config = dict(
    n_layer=16,
    d_model=384,
    n_head=6,
    n_kv_head=6,
    head_dim=64,
    d_mlp=1536,
    vocab_size=18079,
    activation='squared_leaky_relu',
    norm='rmsnorm',
    norm_place='pre',
    norm_eps=1e-06,
    positions='rope',
    rope_base=10000.0,
    rope_fraction=1.0,
    qk_norm=True,
    attn_scale=0.213,
    bias='none',
    tie_embeddings=False,
    parallel_block=False,
    extras=['some layers without attention', 'local attention windows', 'shifted keys', 'exclusive self-attention', 'norms scaled by depth', 'capped logits'],
    init='normal',
    init_std_qkv=0.0181,
    init_std_o=0.0,
    init_std_up=0.0181,
    init_std_down=0.0,
    optimizer='adamw',
    lr=0.000791,
    beta1=0.9,
    beta2=0.99,
    weight_decay=0.34,
    lr_head=0.0045,
    warmup_steps=371,
    schedule='wsd',
    decay_fraction=0.636,
    decay_shape='linear',
    final_lr_fraction=0.0,
    batch_tokens=[16384, 32768, 65536, 131072],
    seq_len=512,
    doc_mask=True,
    train_tokens=351100000,
    steps=6037,
    dataset='wikipedia_en',
)
Each number is 128 + 32 x the weight over its row's rms, rounded and kept within 0 to 255. Layers, rows and columns count from 0. Numbers have three digits each. The size before them is the row's rms in percent of the matrix's.

# layer 4 attention value, 384x384, rms 0.0304, rows 73-217, columns 0-95
103:127108119129087114131156120174148172130116103081150172110165099074086091091088164160137079155166107213198094109168094064179103150130098129152087133154133111153123100162182142095117155054201124121135128135125126109133108156152135160147150125177130138121085143111136124138121172129126125168
105:142155167145194120144107133107181122173116109091100155138105149170139149157108146133139152150174150061161114099074108157164070129099167176146169131136115169112122108117080124165190139135168139117070137119142154100117153151126122141120154126122119115076128130109073124151133163164109146122
110:102129110162149104135142133105164113099117173104175090103113095130126126162132210070211100107120141128146091161103115113110155133104118159113124076164154127179115133092074071092119144129101157130131112177141171125086133128116120122070129130135142080077160163104158100100170091100213112106
100:115139122139130094073027083128142115178102085153099112137130116087183093121093104108170114058156070077222136180153102106117082121160124125089100116144149139077107160148126131173116066147170173131152086086113192145088122159181074108215139146143226144121089099164169100071173158106201093133
112:104146078093129155135123177086072104160138115098171159158158155132087086094150133149122150124188179142107181137134147095106107124157152126139142146102129114147163078129129094136115143167139120081105175083146145111168131177061100137092068138117150138132171154070116174151131104053107113084
107:156016075103100059090153144127102196120134123140127079132195099103126145148138125161095169133106148112099177166127120084184125171120181133135127169114136081131178125133118140177122105190122147140148086103141125115110152123126122105108110144144155113053130091113130044171106150107147133118
096:123127180197103120118072120102143131135087147108182076117142190113116115145113143120139183076136093154081166146167137115152170145094145111150190149116159110130136133189125154149088107047121130127125109097121178171107190119086214110122126141107155139122153095146151117094134149107137124119
104:155217105102158161127168106146213148099114153123134103142163165135131126148111134113137096136146129073152194137118104181084058073122190131070100125126109133114171112058134131074133176097146092166072088092115124101116119133102147124068141149162134116105143114119143145079122143136101110092
112:166129063135009091127167161156157111097146148163134111121167152143146139143110166088119069138140144102127126055061087151105123112067163119098118142105058104111166110119152189133190144169137156141160106159159103127116132105152140147094147140147095087142118121146149047102117141110045127119
108:137153136138144115162084116108072167108166141086086123191151104159169157177138097111105054118151160138138106073104113124176074094104151060193117125157074098096119173182141135087092181099188091137168117112149173137135103134184136155163162098130135161099100126096164078148158094180094129121
116:124151166143130032185073121110143157118089175112159176071125100167158133146165129084136166145152084084130131150103119203172078079134152119148139134121103135155097118074121153147123154092155100131041115128170141133161064155090108118072125109155170133108091116106122131166145108088129157103
107:110128140172159199107141151119059152160129124073101086112140125125110103117081137191100026080119140098090115136128097157152115143084152100121124114142131142156126166135138131144141104145100149139170103118128104103171131126159145126139074111107082126161146110131114094038179132143140176150
133:110118176144174159131096204150096138110101156155120149106121120088111148140103160138104036134116091101153141146151079167159134105109113109104152115086138128121134109155113102137118119120116180072066129136118137133099165165118114119138135137102054114130120120133133157178141100152138078151
109:108135170147155139149138126181171159145143099116093144163181142096107175086131153212121112120125081145070172113144178119169126118194137145177160138124062120095117111181206166147124163086131108143102116089148100118138142119148151106051040120112142159106103125171102132076077101153121105154
109:106118077080115105140171111108139143176168130169129116112146112126125133069089122108140144104131125133091138096148111109110186150106110126084155138120110103183147111080121157076114129138071109132108127097186135171145123136136133117135075104108091118158128132144144174161146161145068087218
105:073147125135113145175132124052182056092155172191119129087131111135135196162091104104143118110144166120161070111091169174069118119136156146126100122103150104114105113105169117178154105155100150103103121179136106122105181137119142138133059119105095118153184089184110170111095126152133144160
109:047136071101110150122107138112112133147139126110109167141134173199123112184108174114116157168177201073126174060102140145119126110165086158148096124134135079077120119123157117122117134087135126146132104113159049113125130124124140147131090181169115185153127137108120094139155145081132180071
104:083107173179188174155126160121147073137154127143129202133113141126154155108157114085089199139164119122110166116116108197128112117115107145214161158121125133181058102131095058146100162116057075120132131128110137156111210180144217117106178146124163135119118107129187168172102094123124140104
110:170150155116039166141153127117135138099144135117168140143125096146140118157063130111137132142107132122127125062186155103083156119168141135114178133082117215129185188128100161106108138136137123120121091096126095147124112108105150112108166098132079173157149128110096161110156107095165174175
106:095078162129161159213000148138107134135125112025122177129144140103172109076093134091109202119133138096072113156141113137122183161125082113123108136122070141091104093109154129107109127079102143104071138179086158135138154134116117096165127143129184113060128138133153136124084107111097140170
109:074107116157175093222125133108115134113110109047117155153112090094155144071126140122166114112156154167108137114180136124152138124143141138159163142122029093134135129061126086153132122116063163106139106121165065150142125099150124130152099121112106101092100115119107176187119120161144087106
107:101090106157193118098122109178094100139104155180094127109079105087102087128119117106202081127092083132110142198139115142136155125111099137191145112166085095149093201099180119152131126165111117144208118152143128138093148106122156162098109114107139164074140184100141121184137135190167150068
108:096123130125133081144128147151140107122100183125073147132184121138130156152145177135086064106178105090143201139196093155149118117082196141128183092179158097142136114173109098175124079166034146107126070163157119156126110120120143153104100096133075152116138096136149134127069128139165131148
109:134091139166090108171154165154133095166131110081069162096095128106146097135137167103201129064133119144176087050178085192137110075134130197109158123086157151160181097137110135136080121117128161121087167091155152105105153106171146092068117114133122129134104097155097130087101107137114131196
106:174115128121120196104138142113107075150171143128147121138085125126124136202108169141157088136110129135144188161127142151147092075130206103197144137104135127137118144137076139103130069146151190108115111061105139146089162191122095145198099117108131145158100133090078107138129090091155097121
108:126152142132144125138152094165092132067142110121061146168160150186112147066125062105122144123110170129083151137146101123192154138088113166172125137147128092144182193124193109150112132103134139100117157122172077156148154094114176119074098147088130143137194131106160147139136117151106132117
113:141143125123163145103131104166092092143107149117077109109120105045125123206183138137110100135122126156197162159125146116118192122159094114089113127115111049126164156143128109156042170146133112096076096139158121181123089098134133116121095164080132173165165125213159151140142171116107192105
104:111147129144145112176163145124172094145093151167126067137154169140128114128074100069138107162103093173160118141099129095221123146102175152132123145122149127179134143086108083187090159113096134144123134155066138036131121116106150121139127142147168132173126162100155132145126143069138147096
105:156130219109148146091198121118108138159157138095127183155109112122133119108161091160161086189122153133107170152137178146125122071070179121095128157135180144055157129132134138121098111173092142114156136097135142105175145092122151096138116073128093099124158096160144091102102167141136114137
106:082179098102142073093149105127087156157148168123169180158107107082114116099109165155106164161139201107105158143084148140070180143111153136150138158050091126071121068127140135165165181124120169148135088139167134162170145132106097125163142127113179098094074140153122105092102108107111139069
105:165170099071102138062070057133091115097110139111132121187104109174126153144124156141147129092133138126175133116140129189186064142100126069124143101177136108129147091127118128104148135110107155109107120079113172145206139136127103130206158150113131128098125170069137074148091138153109147126
106:140138107129203159089174146057149129140162126111160096134081131157101161088118176100127136091159105130114143065108126127097160132124189166131162137205103115152130141132102127135122163108155080137117142098138160104200106102134076127135150117129173110115107137168120130107115119131129148105
113:152133110089100103106124106166163200186112134183156108096138190068102098151175118137119129132076101110138166157108137151100100107156099152043043089146172144144126144118162158153135171138186123139111138131112165133125138106143059145085156141141078139202102159145091130078101187120096109157
107:098110099154142082145129141164131110141102113156096111124104117124162165092173131092138085192139115160146102143119101109107158159103206081070107119127157163135106044076079184134105095147145188115172176107073245112186085101118141104067113149145116092143127116129127150017128129097115161066
109:130169130149188109159116154187159075194119099108137111129078089117102108080050110158070083093193122120144114133181127164163135137150124112123167117111143097107150127147121117116152147119148165125149160079142166171084128138129106113198138139120107167092082148089082098100082186073172156123
104:109104125132099089120122122149151093096058165126105072142092167138148156143137134051089107130189106064142103142093081124155145167112167126153133096126093096165132136174072118178135127109090175129098110081061146179107091183131104192176076144129121097206105140127120142112125079126182130079
103:171148133094193134099133104086146113129119112124150161167077168117131174143153109172122161096129145123170108074163082135098120125137123141132124122160107075077132156117142106078123108081173122114107138190118184168179133162120114152115106138142066169191126118091095108085142135120094115170
103:137154097120057143126163033126150113116158142163127148128145076093102114046117159150092180121115150151115115095143156159111091105115127092101149155109093114116091112117106147095052115162154104152165136057087130120100150081144198131111176156137151082150133126075090115080095071158121134062
105:103121118075190118142090082134152162083039146103129133151123173127153115142115151109123131117067141143062157160133136167102133128122121162168209135105177089141130136147116089158077162118140174124142132106097131175133115126114119144177138106111139065197200126148191149080098024120136123138
101:121093102089143161169075180153140156057164139119075159149127104129124143105116117128130103125137158041137193098125161180101165152133092132133139124153142061150137149126084175120060148121041143110082160122179098146165180071180145113108112121103103127097159111100160142120106149114116105139
107:158159136147150066151105180140153064164125121078057083133112120164092088112152190090143104079174148061160100156113090193079099176071089189139114076118159158147157113151103078129183056102126145124108116149144113116111161134114125149147107139121125165073108118101128106137151127152180112146
106:175069133140101130124149051131138100116142174103100129096220098094125142190099159115151135181149156086211187069151130144130176109150098122130134172143190151143096142143165157120093148130087108139091112146225117111089109171088080079059133169126163096095095153144152096166133098104136129109
104:133104129163177100141162073122102128137093101172117127116039097088087138087124166125130103132099141153078134125105142172124142139098137086090165141112155104170161083118168124160127135111181154165157126158139052133178057110182085106162129103156132139157094175168122149080111154202090102114
105:153100139042197081152135128066126098098152147095159070081076102128098101041157146150154193081157140140128107133060151135108192072120122115124102130128107147151107108079195113067084137129126131138140140136128098107141088144119175160096059103147135161146090231143120121137175155151072193070
109:081119114141126142096087136082203098154169153115093144112117127139121111139160157163092162124073130137099124123065107174151081126088119159106130160132130187067082110182124114148116146114151174134160111129113214058133137141124126152112155127184102034163120106128140101145152107146169085113
107:187109078119148074128139112121132138163126125203118122128089187116152137122143132082093098149145111144113203105102150088089141078131143180114092135129187088123146143181118116140114138112142126113124160133118133111094138130150164137128107132110122175143147105088118157125134101103173186174
108:060130147113106097151118127171147065109175139137123115146131104073176115130139072150142111142137155141178115081120142099112083196153123169117149126107156139116173197118151095152110085082100116104138149061131134127123121146143145131052126153130086116116097105112136147176118125125169178119
100:136118080166080084158091135167120177098133108156108113144113184105136131111071189146126158106085077120101104116095135093116082136156144139095110110112125131129168128149057122142213156171180141139123129142143114144158158121118113159195092178094164214128119118113118093118130129114156121169
108:164127118110106145118106136132075118133091103211137128144100101102162070192137117119107121130105144134122147044168069068156142178080128144110063116120104141176102140102146186171132116119157082143106113193116137108113054118207073116154161113129154170143122120141136113097113134179116088169
110:075106128153145130148100121110109134166104153146117184168148134136133061116170108087146172119111125170119112138095072075058111123203084150108097160145152134113155161086051096147178043093081042134112116143157167092104104112190142131169104130166089152172097146091189116169099141177157096117
104:102174147118098111169070053129164135137173161081093120165118078116136076115175114147108122151102056055142148158093103169125120081127113135108074089161109106138145139129109113173185102168038150129118118148133129140139093173127117161141106111102140113131103092140152109173133131115100103080
110:127138108060142127129132176136160170187147128108073190140149146153103135152143158128110103163114135056140216089045182132151157095147074112172121166108152100071104118139172142113145125064136131122178141126087159095156118085084122156118110085155091127147092152119135115166131161130134112146
103:132106130135233089122128072048079121082085129149123116128100169166134121116138133119111142180102099130131113093174108131076142095098117083079107108093110099102117081165126138152132124179146205113094152154117081138144157118096221155131123100138121148122174166114156097071122171117084105115
114:159196187107096152092116096175090121119156162081130179110086101152115155081143116157146090107134119144147133105087101115153100056177144185110134145169190127046140122134152111120116185147143139106123093102112159128168150116114129103157112138090141154122122127149121117102146132113142143107
102:186139090107116092105174068171107108120159156179130063118135095118110124141217131139090165072192118089168129096115120149146121108100128137131166137189169108178126199110060133071118160166170136158176103102113176113067135164118142143085155123151104101113083173121098105059138118141167173106
090:091102101074131108125225191129116167133145166118129137113115131126148097091157133158129132141102157125177127068125102111146165150182175140133178140110188137137134158108135161104101144106158085143146131104118137070130112087114155124159203143098182175114122149121143159125116116074173075094
091:104126093067130081165091196111085149167080106052117137088167121138118130022121141111101132106087101094201106075158094144118134173123144064110158120112179150135161088125136142123135093119126132137157128112100161166118112073120078120122190139126158102190096131062137111118125140158124156085
091:157103095060135124114088095119108110109165172105120055144145083173163137134140137141114094156169106133141167165127138123152109137097141114149129146111089125141118096154082066137161150090121164133108124172131131133100160085098114112106098092171123116120068147181114086133124220135093129106
091:138058147122143133136157111116144114132126120112141101136151098109163138132086111183105097126095137141147114106167113149150099151107101153114092102106136157071112119076150100099134114144101112135111114104140162105141067090139076132139155163112147164095072095098113099203133100131112099126
090:117152148160164120087161063108054143155163134123113189077113127107103141138150128144063157177136148132050153106130144113062161112155119122095078142156093136093174122130096073114097120153129176148162136141050111104158159157115101138113124140162050144087171106149116087108145126084130154160
091:149130154115116111109195092211136153139091120106152188121098116112143125156087129151193111090080089104172135122101140121048113084089080089152160150144182106172136091072110124156205143139123118096170174077148112180149118098123120155112131150155123091148160178141172143171175126166101089168
092:116090072181079159162103157158159182125078148172103070146149166130125158079129100096175119185127135037068150158121140149082141142124135146169152144169105083094150152077129108155164158105092094128226118105145119112121137132120145102131134149131110126127145161123101134154166126097107093132
091:179106071113186166062080126105196153034112111073115176143163160115111121115170135146078123129120043116165173117205120202240116146142120119133144156098139127103082089155154132112121191077117124124152141133146093118148148129138132119163137087130086108154155141077214114161138150107123124172
090:123164172077107052129170156176096129128155142146103131105090082165137104156102094077105143120157145081183092137110212122092098150095134174153147132116153047179157117161136091108140129144095136120183113193122113126161097137130158127166173127116174109123159128155147195066148146078104134170
089:102145178128178060129132114118126134101174127145132101062076158162089094103162142175141163151122040160078116128113135124116096072161137176084141122141150119091076055080174146175120141112171158126106097131083166155125122092114103109118115098118109150098155113112145163089173067147179154103
093:165106136132129156169139176142121159190068124113097160128180103079142136126095186105086076148120169139175117145114174107081090106117139153110140124125108069133097115089077088115073085133113137143091133154116148120162126169150163141086121128140100088141132124134137107144113108134150144135
097:078140179141150125117087136102114149230104110123181064137135164099132097105080100120179109138128188150163119106112165058111097132180119161079142128137091091103111120119128113142163137081059134126111131114105147143157143161127111117178077114097172133121195091135131037116137177091160142132
094:083107181154210132172149184151167108121103158093121086093126161172103132124134159197093070153106166104170082152103145128125114125134180097072107114073125089109116130142080135104137054147103094129131112028084113070129108061108086114097130143134145146139080124140145110114166169086121115175
089:105120138139081110181131125139086173096138198181136096130120172106097112095167155175102172167098162120131087168085104149161113121106149162111137139162161152119154072139078088168102132150171146106145090137074129114153092068090139133098145118127161155179100166138175079117069189151145177096
091:148155111056150067168107139125121158168168078139138102131164074123109142127140112095129168082113090112098058121140113106111121092141147172085112141124113136114117108109112147185117178122091155119088102115150103121162192178128170141127099064147151145117183156209113153132104158072119090157
097:144120077132129137129145213145170131119124108094084086159164113158110107142093129120105144129160150127154150144152117128153151145128162161152164111187126110050087140086116135093116110095170148120115148089171143166148090075127039138081113129108159060132093105154187096134116165147159132193
095:144150122086088171078143148158096103148079106119145138104087137081118135015126130073076101164081162161100064132107099118147143171121159163097137131095066098158070136104136069115095128083179101130132127103130171103177123131129159120109085152094105130135133193128129135156127135160115130131
093:095130103148147049122094123145164098088143152060122166081169067182104132145078099130181150145109106135085115146097117103127154179062141127148094107159103151120165167173124126171163108172157123133133163135101114088130140154099128092105139161123111189201089174130104163139122114089154154081
091:132117124121163097126175122098126052171131151085162097082114074113131143103126146118055064129119104188138167128097130160122143174152170181116095120145127106111107051158086108126123154150119197130119126149128133131094133124115163117122159130117084099113048105113129165134111134155140135133
090:097110114092129149154182078155115172111136158104080177168143099100104122139107129087162124141112149154147155100122131141111132128142125107140143124195175180124129132084083113093168145091129135136137153205054161145114181114113111112079107149145128131221131120152117088094101131022105150139
093:124122147138109121102118142062120185095096146086160157123096116089141104071145123121102100075192255137129107175141103125136087225191094163114187136180101120117138155134192113089061115180152167117073172117139089090140139172173142143077162167129197163148143077117125091169114079081110114065
094:153114200091120078069159124100129107109089136114159148118210137123158147148123131131123147101119135126126126093163090160120145078121170157137124131170094083107161199156134208163107093160163127126097147171127139141114072199127158150151112145115119138164134124156120103104108146179103115101
094:137150137119117150120172135134177184097158128141122110086155147132147099208211194144091092190190128144072098064177086143081128173157120115205063110150159103114163181123170069149168119082074076137120082128141134120140159185114072107164149126126085142062169089190156166098100144138108159095
085:114118094136106163102143139129128083101202139140186127091035146158156149150106173165131115178130105142134128102108111123130127163124063079150118111078190136116062093127061105096178121100106094124145132100104062156121107117163174169083141108139141142108092141157112204125110176089107152099
088:094161167202119111111095120101133132120132136033136090107169141180126148082056110149090068116132090080112109107118105124120115151164145116072158134180200189142182120140115149026144111120127118139166126103064120194134133150121118158106084112115165113161159108133142119144111133085072128141
089:081114188114209172175094103090164075135109122125145102141101133108159128138167152148094132119112126147192163153157175127111117073183095142193113093105091149117164118151117132099081135166122129119133149107116080154101172162142161132160131139128134110183120105131054137102125159186108095142
092:090123090121084146110162117187052154163080130104109179135099116127111114125134125062134175121113149095112107135121081113061113142109123084063128122130153117073099109124095130107158148145098134135103131157148094124175150115144168127178130149131176173140130151117072078080150136118191129136
089:186067154158118135133111123180127140107140111132090189157150188159109106135122122156139161133144178161078166119178113160137126198160154148115147106157083085131082146138175129132162147090122162133189148155183163179136190177136143146135162138137146165152152090118093155132103100075144123124
092:174165079086186136134141117165193129124090155110178138111067164136097139149072126081124083117150107123098065118194137113124129040120140131099128129138231097108065129153174185076078091118105136138149111121119132116089167120123118157082069133105143106124095071052099153135158160111134117161
094:123196117127127079131156155181121106096137126156091085084094141139148132140161087106108115179150126127168114058099178127146151131080102088100153136167150071177112187144099115138143146136122167137109121142193155116113131152096132148152110122127125145065095115137096128113174065096116148135
090:153123196103077143172101105099191125150136125095079131201207154075138133149146127119097185128135147171132118182120065156109140153128084112156070102108095119184091163175126075155160119140132095121108116111111100114090139174119197136138067129151084134143090170077112162063155095128093163104
091:148104172144126134129149122181140148146144118082124097116130120191122163162040132118128139121095152168145175013140164147096164073074067085097191138142156128145194133123099117146104190156150085130163122121174168169128102083094139125129122161142095126132114109112188140124159113065158124109
092:118158175060084014147162116136122176064072119140139144154132131157109102161138141095110106073095087101122130125148120085055180105150103129099095115120125139159079115143099085127161107173185132117135098087099171126091165133096093118066126103111118133092164078066113132096128168104158134141
088:078165168145085140179140085009129196113129222170121122124135093189130106107116117155172130104146086148082132123080128108136124103104128132142064111099093183103105084130144113115153131106153146162115159105091114174121089069139099131097134162113117104134149135066136065203107129140137157146
091:114131079204136097159185125121077131111122111071117128082168122172129101146100128138130134165142126136099144094156230108152105141081168050083104118106100143179065056125174171082115204185198200123078109092113182163141183168117131140108140139113086137158130094168179149125165121151098114122
090:112096104113122157102116201095070135078137106139131136052139135044128121080152145116150094176090107128113248143132109084191152105124159135144168112119222089120115147139089114087158091131151052131130111110133118124167099116159122128139173179128138134154122140125125108148140174096171070062
092:102063129083177132115096159088098096119132098112167130096127128149081167153134141174136079204108136127177134144127136166123092077141089133140130124133084149161092145079150111116118152128090133128220154099132181105119160111093132134071134144119124097067100079068141113139093122112153080091
087:088106196167179107136093144060091129171134139105168108122146094169106067058097134103137137160125148096149082164134122099118097121076151127103161137145108120150111102133111086089158075125116123139165167097132091053122179162135172111103100142114094164108109106166090126123077110090160095135
091:094141123162156186125126101109108093089146124139138083098139120066141128124069091106118095092175123168124168093132121118105127164174146168129135134173143137108009129116117117104133103124129055122057126112131155143123085126142110094139084165130168113081153085077109129166102142084117067100
094:141069196157159133121078054129058132121138132146122136112136160145119133149082100174125156145145128133131157178095127092101106146133089136116137133185127116102042137089138096137115045122158100139075142175129052131123100098117127105064171127119175135159144137163175152135101157116157081109
089:133150140093135139138180121147131140082108102171162114155137140133145080167134149134147109190101129105147176133173127158127125102108186139113111118069151148155075156100106119185187104141172117120175134129122150091146157171139176129097151133127114133147131040097093122097088125075138147139
088:131096103182084209120110070121110114155075116151077147139085143147114096151129166151154145181140114128159097160149153135123087175156127175111134118187158080123157144214111141118134080140138094131145120106112174137205137152122120150123143180137166097110098158046149155113145135148154116125
094:117150125122111078137129144149140150103115120177037107125122158097132126172094135114109168156086135141137069086168079128057103084051073078169117141073166070093176096108148093152137113146120151129090138114076111131124133107127158116178093177151078108160155129137124107104144163127112133152
093:107087132079139112174112095076116083116153119113128149112141119115120065178100129172075102129151086126113159133176161088112099133147103161098158139117119065121180163095070156058078169162156120131204129130144098068088110110136105159219155150125124101116084181100178117123107101201173147158
093:105123161142125083080144154140137130161178153111154173109156125163115105149141116112109071070152089200088125114149183158125134112096132101122169135148118146089131099118104143110156138169120157118096127094133101130181107149130082129118149107146061177080143077091105191126125144180062107083
095:159141102168132197153160143115120120173081149149141101181179105136116136051131112132165172143151140144162166141118111123138098144154157115123146122178140155125111091128163129142158170130178109112125098125145107090162120100116111133158116144154105172150078188139096144168118097084167114164
089:175099085106144123071131145166142199135136150054118170153176111135131111124113139156133125098182120114145090058164137068090219171104169117088144098156140133133137142135115181132178128067056095135154146158130125184150141170118121130110113139139085156090109062142128076176122089099149105135
096:144103070130131050087168155126154102078138138117118076140156101133125149140097162113132112104127118059133128143080050097113154149161147170141149123117142137050118169138114107122114079128159135135110162099136153155104185102114072139179064112139134137127114075133083088118125152222044135113
089:128017139131202110129071162069158109008119093071113042147139106126132124145140112107133136076102096131111144140169133166121160088162114149119131119116102141104127123119113101088066143154164163149167133118143144116137132120130124097133183108122139142169141160079142162121109077135077172115
134:111151110163094126160127138120155129152180085154107110070133101093146071179089098087098138147144153196145088134104129117161091136103096118130063066099139125144167157091108120107168167076116091183139184088091148162094130134086116139110151078107124121110090111115121144126091105164077111148
091:102094117148134150079102129114106097181157101063168042059108161112152075156090126137155110150104152119162102145045069149120105136079108094095113119091121162180126138155173146072073145087090078120145099104145167149170107104107130146128111141152112165110098136175105105175140118179100122102
094:141169143119113146211126077142126104194104156074132104136125175112141137105181123146115159088152116124102177109054203109120138160128169129103110098099141153105132111162093119179121152122163147148144123187111122163101113091115121127060156140149139109138133130093084120132185102090141055172
092:170130134147138098138095121126153135112188093093106096094077127106112147162129068151132118144166133109174127067152099109220121103113118184173114140171177127165082122108102186173122137123132171133085144185129130149145128109132120133052132130114113034186099046132099131139123142131103102130
094:155214139158154221136149091129139158161118089104148129143113108121103141216135137077092096171120156116140174076117118142077149121104156123091100139171180119101145109057141047128121090145070154111125120178173109155217053124133122120130133131135072083149152103128158065101141100071097140107
089:194123046117152062073096138233121169083131056152108135149157170084120138149096131096164085139127125050098160170087171086114119068151119164157133119121157036173122104146116120088137130141175083130098143136142144115143129159121147134113116104142188149088171121099145066091114096163162156152
088:126139079104135156179121127173117124158113150058099098171115151098101152130049082091097117157047113081205097146074125098142080130116111151108110144137119178137183156120115123074172159093110179111105172134167103112116160131112109116040144114111166128151110100160098159178142115120104117183
092:137139105198134142162113145141077192201111069143158116139127125162115157172178129049133139131131112142158080187134087097178175083080088136152165151118107146164123174110146085120091102098095151139128127119145136128109170116092125127139111112140111119177111099084128142127111173046150189103
096:128142093177128069119157172117120101093114145080137159128071116180127131211133160140134153085147124090140128094150130120180177224153126138148144097115105205179123135110166119061136144158130112135091134139133131166082146139145127100174146111104078113151124186152133082151127119121123157107
095:092105152125152158066148109135112028142083102135168120140118087109133121132159119133206221091135135148105114090077155099189173105142166180128134103148126139083222154148094153138112102125054215131149135100107081094134129074118130156152174138111169129147167141159167077102119138210101104143
094:084082110103169174165159090158160136082132087079121181119134147173140133150114075137102137113112167131139163118113104099106082102107177082255137116169137116121097186118148095156130180139186108132080128070095195135116131167121113116118102108122166103147170134115157136126123152123107166239
089:124119137130169200071158079104161152148152114122161120091080096122100114162147111141162166109113138174094135169107105122093148193129082089092114126091131182096120128157071144127157151121137139131152151108133111179109183078096078135165110128132160171097107132144135085135146136159119100120
091:150144161133149162062112075164105118183121090167133107097147207139163124188127106100046074107116181147136114167192156130160088107139141126053097113153139125104159122161106113112148152083118070130153115102105154111121088135091125119136141116096117118112114123160097149204097121095114117109
090:135095067070123156193169105114126176130086075104124108126110167154151204079172122116148143094133146160114154164108121119121102143126093177106165125184181173194111155144138114137096090168124076138122098179140153117105168104097119121088143116099143129130137149120121146100155052075117126131
090:108115097138168125122141144139174145116183110115172183126068157124162152113131113129105127174096099062115063063172091170176097103075117145174151110073051196168120117117146159111088103120128126112132143162147109164124114082108157125099141119131092129149100120135144078148113120074107157104
103:142094171158088132115194139184100175085121114157165104114103061153128143086151102094181136118088154170085101096110089131131169177119083133139188146119134123140158185068098080186122084122082092112124108174152116066156124152126147138180095121119121180080088142145147140148114133127137134101
095:130111104134147145123133169118119160139124126190120162095084151177112136116165102146117160189081110181113154146101255076156123082100166117120114142131157149119134108071170149164133176099203098129179155162117199158117135126105151122067106107096061076152123144136194105141124123114086143152
095:151122096160160135136137101155132096070070130160172191143096173075092119061141121010139117178092064131106131058169065148132142100155143113142131139119163129098104117122152170139069138119154169120149120169140169173112163121113154091098128115154130107095131152152160122056170135113141166164
098:127128142106080158112108074120143119139101138189160148147104143111112108096165143208173160157131162139047150121101129114137124146121159104192106148133180083095066121097148091125111097128155135148146088175067108137108076160121105113145150131131144107136153175130119122130142151170095150122
096:056160147203158146102136041120155148117140145179200157056071156115128098163134143112156108153118158140085108096153171117057059098107144157114105112145130115129123158151130126073127100178114071131042112055063165156167131141134167127207082185120072148104099141099132172116141091114108132080
100:161135126153131142059144148118124128113072111072138146109123145094106172214174103106142111118107067071059195154100150136119158189174176107195148118101174177164105136164168164133112097160150057141184139125148124127130031160143143143146155133132117136109173164073164111146167135107132162068
097:138113174119145089163141092098120205145139158130114152111149104199183112112167147162177110121108081076057156151128184158090124137093079092136118091149092115117173097158112090145095085116112085145135125125152152107129094167157157147094132162117139148114148215163139119144151155098159146166
096:093146178108085109174120193137130105150107142128099142106115130137138162090087141140118139143119163131123133169092086091039145153214048091126133125180109145110193156161144148091132158086157114124161147066173117148083110123130121108146159121112094138104198163094162116059160121154174108097
100:109079121096074152119093141095169132134160147105113057102109102094122126057108149126135168211123104104122064125113107128091106128152107095096144135099139141099091110094136143106160157100128110115095114112134155158105141176097097079149098120135147173120141196126097096102122108203154134085
096:118110128131167073075179184197082125114136117135137163116109092127151098189172145112186112095151112133149144108074154128089189155144125105144108104143179118084138165058132092169114147093164134142144140164144125132194174158140136127076137168112112093115085088207083102083116152142145134125
098:108166137039144111092095175138167105099136128057148158148120095137144130095181105111072081081124151143146073118181142144187145141043088107162161126169206131179142174169148144140137096151107133133047138176123133171136086124131155156061153117138152162151101079099087127099118140106132154106
102:185139142093126126124140150127123136166109168170141137143139112132125127050049141152070064159145109091184140133107176168108126162139163109158160128184151151157117175160086124161136141148143115106152128153122111085177094173127137153064145131133113126108092144170095148126101124138140126099
093:126104074080144158139228141084099103119102140104067107139134126080135133155125150094237124134121107088165132154120104078053137163087127116100121121180179141147139109131130153139158078113139098128095101099141122089139125090090098131100184123090135131100186070175115149141121171141125109141
095:129100131108160141100209119176145120167122153052082117167118095084129122079114085161138150141091140146149144061115111146117080083138152112177133161112139169147194177109133118150114141131089175133098134139119124064127145097092123102133092162141149150105080055110152139071113081089167164141
093:177162116180072102152118147113124164126138136139150150180154130108139059112171139165154135088134169092035149133105119091115140078121147157142126144163123158084225123123097155146113120111106129136171112098131142144104075150072124089172110134123121127120135162119107134157108064188092148133
095:121145136108159127149122161172162141154153146162082135142131106161100130104166195129070177112108167119132104094118105139089142102176189095171134117091160075132183189093134151110089129129090145140141148089107152172134141140126138116135150139119149141163145115106137122096104137178128148151
098:181189138148091095135169152149078093201139139164068115129105119132096087149148167095148131116126063123170081129077138132132165139109132097123083138101177116145157098171130143083191121177139224128100122148093097095131142134105073146130179168115148103110102121095148142150112212167075209121
098:097115004217120180086075104123131147190125120136158126101114172081152150147126138140081072186131131116102167191099130148167139198120145103117081127129140138211170133117151162094149097136159076118081125139121117093156116186147140131086106140119113147111147106170114138143119078183122179104
095:127123116095168109152118131137140131094172087109080100135135121151138191129050130169161121151103065133120088086140150191089124029089101165125163111176097153097149162101089156119137148161094151138167124136141136097080133172118122144132137100129154149124101105081092128154145155133151104166
101:115113106148146214160135173108147090164141141195132093134137160199135133136195183099126163149137185160113102172046055161166172167160131146125131125095176172100153137138159069137081129108104133139093126143185171092113115178167135127100125125122093172171106144098127177101108105104160118116
100:191138130064150168106110038141126134131107124186095121164175113088126160203152191175164103171132099123103117120172130127137089081184095162174158142155138088097151192133040140132124087126183114150100175108133123108106133161114113083154114087110214155117142111142166117098123178171145185228
096:172123121219115132086119132094165143098120130109117163147170101150107139129154120100150108069113121091138112171073173161150167132126133167113180130121065149193138137114137134096119095163109149127107166061090097127093153115151186121082160137111152153149132145201103181183112068163105147138
095:132122105138121108157132108116158073122139093147166193110173197107123125130177146119104085131117128086101103162130079180091158132142160180160058116134166127170100146067134094045164151203218068146146134130129127066134158169082068110138134134124164090087104110093109092093109145109125088179
097:145111128179103181131111163117185143076108148140164150144111144129115144116143114160143116086131115139143194054172170143094183175115150078092122132191080081129119056119054113123156146172098154145093118088111102156195104084138179167136126095124116148113120133128125155137153110151098143125
120:125088156096161099118070133143115152123076142098146139161128198153098193092202159157124137107081105080117195127122114133133170123163152148127145172162125132091112120161119111109097095132154141050114036167177103076165161137167135164132111142136117158150143145159155118138161113080168136095
098:143123137135154051045148094105159165133108118168119118149144148114163131131074127090159158119133162104173149128108210147115122081103140142117123134066188093164131157150136151075128095178109121128149101188119109147183143199108128146105159112136095151157196098134150180119151102155121108152